Each number is 500 + 50 x the weight over its row's rms, rounded and kept within 0 to 999. Layers, rows and columns count from 0. Numbers have three digits each. The size before them is the row's rms in percent of the matrix's.

# q: layer 10 attention query, 96x96, rms 0.159, rows 0-64, columns 0-47
# k: layer 10 attention key, 96x96, rms 0.162, rows 0-63, columns 0-47
# v: layer 10 attention value, 96x96, rms 0.207, rows 0-63, columns 0-47
# o: layer 10 attention output (transposed), 96x96, rms 0.206, rows 0-63, columns 0-47
q0 086:439558516584435507424494494444464562518518432435533491453592473453534444479459520531534455543461553416494550517401558476589489459504458513498521
k0 075:530521485511525470556536487498530477590494529562508479439439405420446499474438471586594616461554492503477542407516521485497536469516532507456497
q1 099:530421482563558433484456511574474482440514496494436528555567454582555518436475451454455380476505599472419511533466522555488479406589447553563550
k1 067:542435592431447460556536536612509524569457596493511518496490552466507474627573555525578537558521544514599533482511409494472492511408517525489578
q2 093:507429606538517441532499550502420394451539522537565543446517492545535529505498444531435506504522630519600496540456502543510547407507487497626570
k2 083:574519507550527488476513476600482587559477468459489495522558505540537417493583565477570555511497517429479462534433546535479522485557534542400584
q3 096:583432443479573496507347501592447512609419520507491502531532493584539581593373499507477448487510499470528420494530515563506502462515537443590559
k3 085:552504608532509464545486507487476481514558460461468566459466417416494447548553528533476531480484486428594426481508468529524477475442468541588426
q4 102:450486458478506394541452530621413463533451551568454562516483481550460502498472519553432415495541568589607525542565547478535463399549490476513517
k4 097:594459550565500485437496527601472516522462527537522554633450476465518494496569509533548503478532522406499471481537417504499447458492490475415596
q5 105:475587504452513526488548543431437461528492582540378483532547440448454502525574514510570564523547590553495488481531441504507502452484500506495473
k5 094:640579484546455507577506509509499561519461486564430442549482486502488428510464559568533540440438422530490441437466520444379497443438520509434397
q6 081:526521462507470487482436586474511457416447470485445492463520513511540505564494541442482471459564610423448500495552521602573435469465490520608587
k6 090:499456579397563521555443450461441469548506627519614452495559509552419531481493517447483479531524524489415596551475450509463515528479519529528570
q7 098:416574525554418512517606374498511506478468511576440429526494484468510479565580597441448500448499446483472451459515446465475495510474491490458490
k7 097:474562486464493520491504410526480494462549541497511533482462630531365550497509449520475546489504482523516621577462494505533495606548562529497516
q8 105:460590541473431541520535448485603499428485484589435451513562499477466470555537456559457534487410472450558513454489446491481477507493548441494499
k8 100:603504465511570562570511510469461586519501488554459495491436521472450528482471623510516528489583436550499519455563517488463540550582525572384438
q9 089:504575486529446564409560572532490516563502515402498462542443513498506477524536471510497472508469476459482432509469482490493574468407508527368515
k9 095:442490514501524479466537448513612462487498567472384526470508595434400549547424508470467512484485478504426521452486555465542505459530476427439474
q10 102:593470465449532477576398504552582445475517442553432437553406500554490519583430471570407450512446471506469559557437543504580477494497548432563532
k10 090:513469499511505551503490579534480549566443471411555536465492560490470434447480676480460594532614446493527505506550431474482427449388493576458455
q11 091:536482571455579452525501392545513503617457453503488461590504399511525474471456537504398476477513638527495538587462497484429509564559527480448472
k11 094:486528412458492436471489468511483530575467459483534530428420619501469459539582537520577513485489451484480558517496427475486576363480496474460542
q12 079:542553426576471535481528547550511480503480629520427474534492482546493446452519625581477558529498431546509527420454506544523536477457538581417589
k12 097:528443542564487489452586535558504574589503535504562509504464538452570490437547537480561498507648500547481528558549598474539555480552564532481442
q13 097:490599499598411542497565504495550495533428471381439434465452512491436477565520468520538504547583401443379459505522489477402498495484540589502451
k13 081:425406488379522344461470570500480405508526490468462502476439544518464483460458559386492516500580496497510410548465559513495481503490503517492475
q14 100:567486474519550449499466517416502505620494486536456514449500411507514560424524425553431519539604545506562481549389508590549466465426505485481539
k14 082:462547457431550477497597610542476433475497437485433396535444569510483452601540498397532557488473443568534487509548490437554544515575495588467444
q15 090:473530542431481522489412544500472464478424480488488484503396491472477504503502399546438483480494506576413481565472543512485449444432446640529478
k15 103:509441412510544601490561468480518595523533478550558475478468463408479437424552433550503543479514465496447527429564495435577528552517590503470487
q16 122:515439523429568452530390504557512466506518487557532550588499440534548523541477477510464455547423561544566514558479536498548412423426479499603535
k16 097:377500554443475376437472504483436453544560492479473502557501470513532531499418449467497456515465517450518455531392540566569438537435441447478597
q17 079:498393534510473453534398491599447518469508530479590506509456473482543500460415480502453454576498518483532496596449581500536410470454498509568509
k17 132:542555451500522593523553494471560505492493431524414519405486541501450474474459527574478581453560454562478572482534488496465578551586532464494471
q18 103:417539536543417582481536462453591522558502433614436545464396448506443432446487541575544512465471515524523501483571544511501520542493527487469501
k18 093:507556557437592469521476547491438517494500455483507505618453509495499453509508492497546530445555501499452549596522438553431504422457486507573483
q19 099:491503548456492495494503497551441460512521545615465457426532644464464559502501529527372421488414525460516506491436494482494500542514504528417481
k19 099:472436475515522476637332509414513558455490606498575463536483579531484541437486515526484500537551485516579512478601499511464486490445431473567434
q20 094:441577431561559451521505591547495523491529425566477417526492465434529552494431515546527534506410479467530561561582458515527508528555480478467462
k20 086:476478569446446460509486467556447503504511528530379576566504473493500407417470517598556382481526484541458440509541511427580526471470454473508444
q21 091:453490437457395389456514428494561548547571497448474541442514458562493508452502545428457534548474468486527517492497548509509436466501464505516524
k21 090:554510491446498544544563641540559448417390482538549545550454476466426521533482558532565527538516570602449465525413460643427493506450491583519524
q22 106:464490522481564492459529434495475481465492476520478445530544669660560456530515552506534482548545509466499466460555458424592483419499470472441465
k22 090:478509617530435552563539401481545468533525550551461510484511461451482583621466570497526534523493410474607558557481496510545480583542490460599595
q23 100:482470540588460530472512518556415487479442459447487544520548424539528626542531545539512473498471462604532494589556584435537446453592593497466564
k23 083:463463484472444470431452432474559479631547531461472476518456596469438480505437492539511430532485469512433416570512447628482524512530472442541530
q24 110:452519523547455461469511447519467491432501531485433485476557574438516498401497504565588546547603455511462447503392499441469507528591542542507504
k24 098:551461420523595475535536447456452496505494506490533436485372415517531472505470532466433371505456468552510465466496517559519532434453490443491462
q25 112:553503518523509501497539406516447467546524514461442501484514451467478471469541382534471500495525417580406488454452517523516539469519509595460494
k25 092:485464477511471432548418549486476454458583484470487425524530529471494500457486510411471494561487447532585587417493430514571503550445493374517537
q26 087:560516574529532523557422512512626551522553524448447557547449555506501571413534523568558484507579568531362529450537504578524540429514424565501476
k26 086:431474444491520495533533515544619451466523417418469567570495457490581451462546540572440435528586556519482531547615516487457453600478523474492557
q27 097:480486504477563509499581442424458569497520461521386436528470505571453561501486541439526516569555498524463524536497464498456508503464501555512487
k27 098:386607468448504518472508557469368575538436565513622464488544447471611467495524438499532466562476556491588520450489500460489466543537534418485559
q28 106:491590603553408508467502498494530486531532598467505466491521583506458528438545508451473525522510514514401519648433454456528533464481509428501522
k28 093:490437511407535505449443528475487520479487398519518515542456459517542440500491519508512543527460518509529449474589417513520506524474381580554568
q29 091:398460522467522417467463590497530448491536533513537545471523579512600451461420488406513561517448528483542403564491572501429437559441534518502517
k29 086:634452500465472527486489486544530459539449510559496494519474449430493567536451394552497466491572517408479515465570544410458527487504485546426549
q30 090:559524541554549414442558498529517505486558446553560505404438516553531438536475563508539432461468489488492442539551435529468487557527453476428554
k30 089:450613511507530535565557481495502568544545531416446507528534506466455543449503390466498479552484514557499489571590547342457477511507473527570468
q31 113:439484453523496508475482503563565491563489467475556497433427489437489523521511479396508542494585485596355514451578399412408493529524455541503572
k31 098:528505476538490524486450585486485382579546476551508507551502488510441505469563424572464571428432437473571440550443406482567537603421466541470495
v0 110:551581583442413379473473500519486474504465521469653442477513448440503544571460516493498594421474589508590451558496478503451551523531434490504511
o0 103:476591540477424458512506539452595570444489511544428514471532468483395435506517454554421552475563532495530503458465424532502520500555512516552496
v1 110:553496505502560579566531487385507429456456540445560537495478460416484514453407514497577520466533484511468544553531465515470565482492516562490440
o1 098:542579507575520598454502582407505530528525524496542528430485506464467520552487441464525382479482490508484587449489480450592466499524456422420494
v2 112:497573593539447533423457514563446427574531468516488518499501476445427505374495481529443467573489512472560593574595513513491521464584460466527439
o2 098:427498555510454506491445541467538561450547534501559517565495556489513572536526535459510460475474520471558485555482627473475472567531513429543558
v3 122:518492440556524541464505467528495429510647650435510472415532530493523529538475547412385460471555463550478475449456420502545505507522496479516476
o3 109:498512553439466455491511564467477498498512513546525463489487501449474538514472476496480560490426403433595426529511477368521562509462458505534499
v4 128:486475433505476468555464495454437496536460635518498489467487548493473446426501430633562473551463494510494503458576437551490473476496470438555564
o4 108:618447538499501486468550531417506510505518532453515507492551476543467528511504531453508599533521526584561517448473431584518460411461531491525517
v5 114:486359428550570444493558475447524513536491532522505522538554483571452601519604481503506444450490530520505557458518454522506486424413564567523481
o5 105:430391486558504506554623467521555518506586414574555466474479552503513508520488523476449430526499510567509500491521379526564504535371446573419473
v6 117:513593538462474504379475513518446419508543460526522500450479561505550512486607564451454486428542446450495532503435458489472550570551492530507551
o6 099:427554528529523484498462524488397478518453432580442536513534518481442483525435519508445476480492555604491503517518483446451593519540499603476552
v7 125:507531423557494478434461599520497532492446480435563499498425502505567464515529514464501401534594548413483548487522514517476461392479484480450530
o7 116:460578469527472436500444442501461487447534541433529501499483507641465490508469530500422476555570553512525482421529446408496487518490510536463543
v8 102:417519540435541608489475564448468518522445434434458493478467547380511373477426492533559466625451599488473512511515464538530446408467498482523486
o8 096:537539488551681506495546529470551485439530561477557550452540466497574455506514494459516453465435547539509429466524525542455482523442575576546589
v9 106:580352488444491512563595504453537444525547540502521525509422480522558489482456547525501560510417556465522565463484486453430450573437436459474465
o9 100:505415430521447531466511505531471507490512563368523532479524512458475468463532508531546513479386497525466458487448376493477538524514516491468400
v10 104:492472476474530609542515595473411523426539433477513490435469521521538499508480498478453395371483433461453550536471465431641516496465534472469452
o10 099:493520383476476596457527460568414444454440488386499416482587541484559527496545428523417424579442465470442552552564545482582449475529487532625444
v11 110:444433490543498493492554484400479474532477577485448528533617538588518465474476515496456536390508511487479520462576462617482622433419582428482496
o11 102:498455515568477458525546394574497507518582578450427394533479533432495592527504446441498482559563420565512516508534463580507566475483493468500425
v12 110:446514407491526508527475575481448494538533557475434620442543520526508487539547474506434525503643580379523456468473547461461449555459447456468551
o12 108:504516519554485393477472563537421532516477441489480622519543575511468616502425470472415472553499524473498472479493407490565511454464385518507519
v13 118:512483538536516446474495485515480524505514453538376528368478517585493472555473438566429479467463470556531516523498482513430536451490460490499507
o13 107:495522519513591500432489446499485492521536494465457498437469533485524585506517568506429525570516537504500539564573554503515551507541586440510491
v14 115:451530574445487519555543418521531552525455493421506568528514448505533517429469479544474384530528555530482582597512499452470526423459570506502586
o14 104:523481489534469466497540481520507541509481483588495446518520463469549514612420554445578467545484468573439666444424558519604501507440467504463577
v15 120:402541565520492529448493440543571611396498428478570445493466509454599453502437494477514526555549566460526478467483517380502435475543491587441516
o15 107:482511494449438440571477477476450466448437485478482486396515455422551429371420481430525491571532513450449498499502513458542452556550561516472559
v16 109:466498564590504486466476460500490530453553464465481462528528467475424542542443391532454556416497465461487505458577571450486431408517548540457534
o16 104:522570473466448547555459433524449477470521513534512455436486484501449521509476516436396547506510523515420434585484491535515529502418520486490543
v17 116:558487535425390487540571462608552556544528532518484488485503484553457507527537461512460570521496474459497532488548534484521479495553468585505452
o17 101:523471484497465542555564457526468472538478447551487477493469466505539522481471460556520552468484478478480518453520526423493593495503511446596528
v18 104:548503563541572517455517497548491560438403384480575557553477491453429367441542504478486417538550554502490505484537512502582460406571496439515521
o18 099:462443660428463444491511550512471466457521558505591517466546505534542474461499489418540514541515583498486453475470463519431463474540550500599505
v19 135:493470436434497562548538513611517503451602499554432546464590469470567540480548420470485511496593402578454448481491603494529522483528518491402505
o19 118:489465564514420489530506496404475526515535507465458486461494452589488521472412565486462449491547477521490504531487469454462471466520484460502445
v20 099:487507488541495530484479476494559479571486489517484480524429588461391474547488543420550497547554503512517564566456518471538493471575515520559491
o20 100:485491588510576494517479500478511457525584549512493569523444596499588489504577497446515535518518465493566576499424520436439513526477415405503496
v21 111:503484538619504468520517428502478466555547489466558482511534385503493446472485465422537531570463535404544462612577510418515470492501475497507533
o21 099:456470562463407443543433544473482563535515435469588534573467516413511512486492470464484495504481564353541515487461541494465439534551583538529432
v22 127:600521527504465509507451476538531441596475496584476453581489465536359495499414494553430522472480532513523395478433564490454524446456457493543548
o22 116:549514449544453553476369553503543454513534494574497497552463440493461524439469508637504451403496450504586541553410544581546492477415506515504487
v23 115:516493388457581500429385476579556451429530472469493524565513510566546484521565594460473525443552493542496467505479455532620489560516421560400515
o23 101:498587557511432556477505507431472474493438502452495546584495536589474520420496584449416521555510478493489434415548515520577530543426492541493572
v24 106:549573498559559526554507576502546523516456477463452475507579590511533451517505529582439462476452459576452468507473616466479464490507475535526433
o24 103:453553475365531526469490527533524439493438515490466456558465456529489431501489501511451483524449502451531494489523461545548494478411521456543664
v25 126:588619490506465586514441488550461481521535440527519452432511499575533663443471546422468484492380455421520512466506507441575500458538528483492442
o25 115:535474492482512467530513590559465446477473476461547535489543432443445513486547490518489570512437519516512576563559610436567584524546535486483633
v26 115:499519515464521531501491535474492530600438504537459564517483585533558478423459556563585546512509523542499453512476414468501453471581481559445527
o26 103:590499535493519461558463529524473483434454503495491459455487644470594511514504482577457517500514481545475511516478519525608502438479474428456532
v27 123:558609566466464497473459480461559461551503463543399568514359552549592538503464426480576574483479467597490487519465405477474522522535530551528567
o27 105:508534515458475545475421607500460456557486574472412502463445490437569501505557437525502548545515499509551467492535496562615497500595531547541542
v28 122:510520452519494502590501516452524501520478564514494519532513587458475580478480631371499550472495455480417521516430528456497505388446525549542491
o28 110:518571419519552553571504540478523491612522564528477435440412512495478515490522400550532639479476502504506573561435462487481525483430483547487492
v29 101:606390516482515560543497551523479457494540391543422510381646513517542525441380506517554552468501493512528570475524513526482438509484477550437508
o29 103:505479580444439512469503470447514531430509459586494568555601522401501474524476458520481490530462519516445479584469477458522513583431535422515435
v30 132:599564539560555470478459550443456515458523464560417443487451479458411552577455519466477435389516475510574509468500423530426463528530528465582453
o30 118:407616475488475549499492523488522476436519447525454490399452498434475550534506476476459462453463511513467522516532534587434471461419538574464478
v31 113:558458437452453589489533543458403401515509503560456526546425454542558412493534489488475496522483478535556627514534529592460424526477466448539501
o31 105:497500544535539485483442508469504429473547510406507582521568523493461503478575485528574597514461407490565457510494474634527553547598484576468551
q32 083:501528524441545465498448444508502564429469433535630466337442493521633448485385522495510437509415556566508469480571464546520549410503484528526486
k32 090:449466518552469539510496517416557481494495454447487453536465492530594382561472465451451560534575516515545479536503588614541503586478482469514528
q33 091:429501495461492425413449508549516527580489450559438544604519547479457517473620528489425515459403497520520489491383518478490485538518491497431527
k33 069:580473550461512430545427481470542490515405528520510549525466557454492511549504592504432584443521482519491437511517546473484575523551488459569555
q34 091:541527541489438515568453577429542618370484472572583473428447559549598572480514461488511526529435524546541478506586479554552549468448552501614491
k34 087:397559512523398494519470456489535489518518520456476449504479554553541495550449500575463453530525583521475463504393533533528538601462453490493552
q35 074:511473516498602436478509487480502422461478472558420489580389505488532490432552583476615596457491563530531550498433449568496512498502577473522531
k35 088:511463576461570483461593572450527575562495380484537461503369451468537541487469437513507493437367397483514489480479585491473518425474487482483567
q36 068:598544436417491474515428344469518492510565458481540517484452595488586502429440501492494528526514486513454588478444437483582541479495539476507545
k36 077:543529674501487474449582560463559482541425522483503485529494518450536558552513512513485565560518465501506455527472610441599467540491465402583518
q37 094:444516441498493443396438509451518362600439556482405606600537543504461503494464521475447547510561483476459487518448553497476477525550468512414557
k37 086:645494565526489518517453513547623523500505494533485547528422524550468521482533497562576503395449447550489488483564393497459540479524539513504499
q38 083:568529421517509447521473425539499483447599469488555512425452419478478448529453550510440574573467579438506562519508518504416487579480542544551447
k38 101:608534552485502439549426471562473419476527600481510504538511508599478489479586491512414505512553432602484582592443484484592510571449496596511531
q39 102:450490494513486497436467509447605441534543443473367551643556551495536483492595538530444449490520470438430521450481547477455463519523479442429551
k39 083:466544486475509501507525565437466504598449450559627478512429520443360536472483488498604548465425438443562563545462484410494443455483542576553499
q40 095:636528578529502525571483405504550547379459425474500385450532545566515460534458543462611556484487523617478513411599506548471514469567569492574465
k40 103:531464620567449521446551462440539440485552417514515487451510439551505531528516514473505510569502495557532442447414576461491532483448492484479514
q41 080:569500594454556542465377520412455469500536425424531446575468506540495563576559510433532515527435505500392447538452461506526544633441526462459522
k41 089:579543522549465418468509426608526525484498528490434513473395498499548523441533503537546453462524472401528390401380516530451520578550504507416506
q42 121:506439588512560519586536506399552590411538565424630422443494568545489455583533537475454484529470529460430555441584428496565476404543448468565488
k42 129:496556501557498522488451522527402496548485494528439548530508540596517537591548463549492544517493567462449467557493557400611527544537471643458497
q43 100:441491479514454554513605486476515515499562451406515547431521429448572452521415397484443528605404516481409470494509534475497484501493478591503475
k43 114:480525583430502554572422407452475464420407513553463485492415513504524528497456487556447567505637480606529481487539550562486488586484515485487469
q44 097:432467550381535571529508457496523508511530513416474465441579430429503544472496539440569504513499491530488464504547408428399505513485537496565484
k44 116:504499456556609523508464555538417545481506557566484600574459568526583500509549470466483503542491489338494516572507501415595477576496476528604582
q45 110:494497486457621525444581407470474458472452423440464576507466507535486415470493475447557585507500552451556576456535489433549496427568493403413485
k45 112:470474543479572477481534522474466520584511541528482503478484491521555515532522475430518511518480511561442486559542556563446520464530548540506537
q46 127:485448543439614561530589482485547525471486403516477421470496414572501451484467557416511581522439613564512465464589457576550526387482535525511399
k46 108:513443513549509565510548417497467494480496512451571508521489470567452538464466478436549486546473543514457525437467548571563454505527557442539622
q47 102:564377519422596545507483521428541515493452367380549539459449483463562491570606507468471545550424600537482497487451454448533517540536479548522508
k47 126:480466625551532521545536441525486476501484516604491452513474541520606498592446524497492498511501497449474546481497540572553482553467433532479529
q48 129:569483567468490504571511477516509562477489470447551485436486493451574486535465513469633642482462455528495486499469419409423506492581578514538434
k48 111:567449634512483523513457541513510511526532529501434566452539433447550588488476510435589580525498482485506420511544513456407445550595512459540392
q49 094:517539517495411513497472525484503503557507606485519468584627507492525453594573405480510492507495420508581493446518434566507406459403461451452490
k49 124:555508533523452473561471512468414486455483554651497531537487607554508568575469552482520523453533512499471417564511526525538381564531454543537571
q50 126:415476530474449457493474435486427451406498514376460554500504548543487472417531573469495385479492489578558453495523487447431464515524542472516530
k50 120:434511528438430563472540543430527481502439505507509437483482479445434515479614472508456491484544495497536461464511469493450444414511510438490444
q51 130:511553498553443576569619396503439534465487536562464463459510535547604490451509531503559520460459498498523454489460573523521548440493561536528448
k51 101:530467454487496431503595530493430530548424404609487464499522501480452459528509464545463566468473471482501521615499470499507605484508538607591437
q52 116:471556516565516443535474438581428458504570471531481467492522396488577548406545580603530495523428526467470494544462571538454478510520528510578470
k52 110:516467520532535465510469493511429533509559573545410486558472479460551641510490478518493554510535496597418454573461579456612482597453499441474498
q53 103:487422493443460510490513476480449513505510473489555483500479585546486588515471442494479518395369535444479444582526557552520488583500505590573474
k53 109:421427433490491494511534515454553525532459513422500407415499611460526487428529438477500548483478467525497485599433540454460527487482506594549523
q54 121:461474488502507513446508554622453379556559548499509535548603459485489511474512491479431541505506468487566399497604506349478490475583522552525491
k54 123:564529496538552385514419547565467486582599489501445528441555510449554533479517462494455556480514549470529430545536496490474539528526518453460427
q55 119:474513460550536507531549551477471481542420556531481569548475573487535500474467501488474418511491442515552495461503573574453487385587425493605574
k55 104:550524398486514555446464609473484498480492511533422463444521460487560581563437493565465513424537407534476360568583426520583504472412511478592538
q56 125:484388573472494480537549474489550510472519609543482362520571579474557438448496513568469544479485474437461503534493508542500483554502574459520430
k56 138:534444525447447520462478466479556609505511485548491425414459548511445504420518456526425461429479457510502536488429544473449468450461462446485387
q57 117:493488462449458512537493566546529508496515566448535447428502512448546468423557475515506504477488462484420369486430540438524436562492468488506467
k57 119:521496475503447556616468482497521457419567584490561502450586521454507500455524478580615581550534421519525487480422464509448503457518514463576442
q58 122:470548532511480501492516532461533504492613542600546476537512474420475476567633477500469514515465512437453397491570406463399527419518460535581500
k58 117:498581487582614577498457515531477455452493472528469489439577535422403474481574440479529516494495501478529558617543458439485474407443475445544474
q59 120:515511577464512522548503540480516548497546493573518418525557515453534523423564490451490557548513623503508463471552458565460557477531444505475332
k59 118:488466468476591457475513494548568583459537472533500527441543537510496529497434441488502479507615509560469426470566444486426484449527438513525415
q60 142:519540581494465490453429459483476486520535476410499575527476494423487463524432592518538431522455497502494465470503397482550607494402509465520521
k60 125:539496522499549520544461475462585562480473569386573460584473570399497498469496515480458473463491523461483550453547487544589523564502537423532533
q61 107:451573537502595463508529449505450474425551553482446527491575461542441465449502532573633444466431491568511562490529489523601451491448436534521461
k61 104:485449511510493553443567566454542498477482444481482492585435530510459477473457474425529473481455606450609507504444548531598538590481430482500526
q62 107:406587511446473544468440473586423568434460511548379460540504489444601526565396510454430516434509528615489507439484454486531505412446600560500510
k62 112:497475536521390439486557500531465510452443460534470451471466523524581451587545476481413577580497479383428468550544540425517523591568419538543528
q63 112:498569537421500545459480403460379481493554529440541467513525466486503505469521505476458581478426491570421434449489517604567470435491541578522463
k63 112:465516519454595442489466499432456497505440587440554507567528554434458524485540498504558561472489478481437519503472589399463462484534390517551453
v32 087:586683492574494401474497448443452532462503391489442459511496487516448502507566378554437514434483523495462523517536554514559552459528534552525614
o32 095:413409451420550549543521542542600508482491531504454462581494441402483433515526494510532495482412409447495424554515420460446435489455506499465452
v33 092:473508673453492471438465453550492583482471445465416535463521507498386514487536506538454559498531507539405470454470546511397503458570470506419478
o33 098:479533414567516561536467550416513486494588481471464487536491479565514588526491452490537480489389498551592461495447426525585492529423414468470497
v34 082:507510520530564505435416463542530500428636468494440515537533384503491410441499485633520424490539519566428464496574482512550522578570439526475451
o34 093:493490576505417494489436545448372526476587629479454598510428485525514523511521460484453547466383557494538506521457576515564364491500506581504545
v35 091:513581502526577481478512487472488458504505482471541563575466562534425492529439515532490510436489546465517547557483418537640504553432564570496432
o35 096:517528533477544467439497508606489511489522513580468543491554536509508512481608447519491511578547512545488534534467515455462460525659529396579440
v36 092:461475549444513527582514413429473438466429506556442454553485503430559432527609539560479485529474508461562543505353482504450536540467528519466558
o36 094:430534447556513466485535530557417504456483491403460475534546585533482488458478670438492516512555363431514516423547558429444466443566535458555475
v37 076:516547414409433510440492500519502476530418413434471483523475442455431588438565611478543582480480487413489506518570509482568473524514497490584470
o37 094:513442534520505497490532438397485520446512496509573507568356501507560487558451425478422519546417556526512522469473471501458552482448507513575463
v38 088:477518543472534529501440483516438472543523470558503524436416495435569536578422509480484604473494466588422563518561498504403471525471551546492488
o38 096:387568416494532546418480444413487514474426559555410484442451550581461541416442502530456430534534501470478589497476462536572513517494467478555551
v39 091:515454551529564528590494509489473505509531447537516396525506433508432492495511453535361551424529405436549615497535506480457518511448499551511479
o39 095:524577463405443446356454438528496477536492454451468552515505533502483566612554508534462498524543484507477515444466429467448407493467479503454426
v40 115:499465495546466547401467480547536433602564459498455451421443455484548500453448496349397526507557583488455466434488546638455559415470448479436548
o40 113:469505476442499548530575469435476551566431500523493459493493522538514483519484447532481528514553527447565505529543498545554571576469497573516405
v41 089:517523482509506492428528471480387506484496495508514532570480527510533438488549581503436506464481601461513529611551519517547449508557570435498547
o41 103:583395553421502565479568572531586545524467546560491463429515537451521498442511497544436505565440455463487511497413431487490517396483477494539531
v42 084:449525528483407582514515536547487461461519504561583424477520352527440435524510504430559562473422424524460510488543412591473488554502485562513503
o42 092:530399391495554521468504505447429472521520524451459499590423522521474553476549429479433524504565639469528499525589463499534474496605583487472518
v43 089:535441489425548509610498511427474587493476461368534412465469564444500471458498393554408587534411487447494567529495487527574573485540589556528486
o43 099:459512537538467477491531616522548545523474537574503510545458503583430529564506545594481428489492518467535463479531522482479464483484442554537462
v44 082:479462428570437512485516489440515447363445479644533491504502553496486429449492471460503502477582525482519459480414608366425452460523517433470429
o44 091:538597507421551511550421446525496484520450511466482516565589536574451494554540589494470558471546493609485527511511450500490521552527440567554542
v45 101:515435440499395378544471567489511467442573498549525537586476510521551511502481620491522552504436542474496494516459533523497498480541509552569462
o45 101:516529618532567479492508516476542575537476464517480493569490499516475520562520483461376516439507541407507521513554547467526531447607399523507578
v46 088:441502500391503448488468455485461423413598498483511562506505466428437494452474495546397545487525561484377489585510421433460488502509486565485514
o46 097:469503537480586523460518556429558427518504565442463471372465378598497476523519470496504508526498475464539520462520534537491484555466386451511570
v47 082:535501495536533493399435559442565578453531400533424595507475453556389521508494512492483623498585426513514559485452479430443510471444548429581492
o47 095:420555529375438463467444517537481458499436511546479416539538475508601501411578440527491430447569509472443365502543484543482445529459449493483498
v48 087:535520513545442484589476555471570525523604475455574561423418552584545471549587557513551472444385490511495465460523402468454535531464585498487430
o48 098:476507489541518492433443437540500486421502459528505419580555469534469529473516431521447464474557509565447536502557457474482470512479603619539516
v49 085:468547526565563462543478509513666521457417606480468472487527579503510487477489539534387513474579446595545543503441500471477481575473519463495615
o49 091:506463487501474394496511493520524515558435460573461532496548573527515555459472525530605445525469473438503411564410533569455494424545526538513460
v50 086:511500436446445471461474441546491519445560498428515445574541584546562417505563480495542568582448425391501552517439541527496476538499529553450442
o50 091:426545539473543513464532507530488479475489533491463497538430475489506454514605609514373457447543543526563593412425453476514551519564582466565551
v51 096:460487468534437495501553400374534511484506598500515492485511648531552448603470478470527547501486523551461499597521482561448412558512546573507505
o51 094:451544534432571523584510506605456539497486458513386453444533439416486517428438566517529496546525573499447549520536485469502580471512548469467565
v52 081:425448423488584487443572498602482522413435433556475493487503478387482439439598478518525538535526544511462601455556470594555525525477543432493486
o52 092:496533470442403562544596597487492532548475571470596421531402488558460501500462431519530510489527462483540536427461537485525567471562484591526580
v53 088:484494494610491538501568481526519494488619488500594500475452529538520539575576484501441446550521526480505537517524487586440410475449594431465407
o53 098:504472506508498396413509470530430505522491554503386440492443521454531479436544492563506553485483505438516424448524505465540449570578529522605539
v54 090:483467538487544569507503465494534610557606378525541552541490420501530536512466464473537580504569472433492384419492480488409455428424484490496552
o54 089:568465511465477532508451516544500423485491595481474439522527497536525527431496423388429470418567438457514432429531498495524557457488498502553500
v55 099:530467554481419505456527431440534526508476483580502561541498529484478525597464430608450448486544456449544524525523593485512567514515629486481517
o55 111:516628484493584441490515607555498479449485473546481499491462558478462413389552507445485529515443466520458418458436492491543420455554514521507457
v56 094:418497546520528568471541514537542540584562533539542438533437586588518488541516476417584414460639448496528481504461511511453610428506542584375527
o56 098:656570425471506419638449476533507598430511474457439477515479518500524517512549501538468563437388465576450488392514487480464502515464483495474488
v57 091:652458591532490556513491603481524524614514476510512498508565444480496517505495453414558530483475458442435580630614466489493412514476509445550529
o57 099:508434479496543456455475525465368476432533516540509512445513570456488558528478560498529404539589437491480414526469519475594522554430480496509492
v58 099:500550516461514440606430544533497509583527519406550481492426596549508524561428459522465553452523501554374435501531442410495525533475510484482506
o58 101:453464536526476518445488447429565448404550412499440540470544453489434498530474434502547490551437459584468545585487584532528539511507511531510482
v59 087:497477453517470477512483532542497482616499568508498462507475525422479582509466498434499530476512439533546461385404513438582545413449448501505458
o59 099:568514576555520502525440500480572496397461430537539573493546438483507425554523486486582447507427512526464503534503445465398555553515532563424492
v60 082:519583536521541446550440456380606484493538482464481546485455521591427494490550494525487545571544510473567461512461488437451566553538518467456416
o60 092:431568442415457454534533490485466501457502498467500394501513471515608505525592544511510494508494400470333600544520463533496433460466514469500502
v61 086:558467484568521520558515560496445543489507527539367492422508438491512519511581405535554538530508413524466574471387588442459394457545462543490486
o61 090:485620481503483508526489446432580458437575470499502468497461461435508554552487632510490478522550548537535446540561493414454547597555501525476599
v62 079:476441608509517554478565419492492582488449552544524438643392487499510573470511554519543491473471485582508395514557469446531484492573559504453437
o62 089:621593426543477530506494582556522437535489520504425587508587498502463465529490419616425446440494518527474524496538472467583437460474531405543528
v63 090:485522499456447498572492465502446444477474514486515618487524455530502582576483408516476506430416493479469471476559437573482540458537454472506454
o63 107:537501560511523501473506552308519560479488470440526453462495417427408493536533578461509505502490520426370537543492424466446485463468499438528560
q64 080:473525469506475500445494544619520448603514534585431427466508394490472420561464499563432403477495461529545424560531568521549533503486460435505542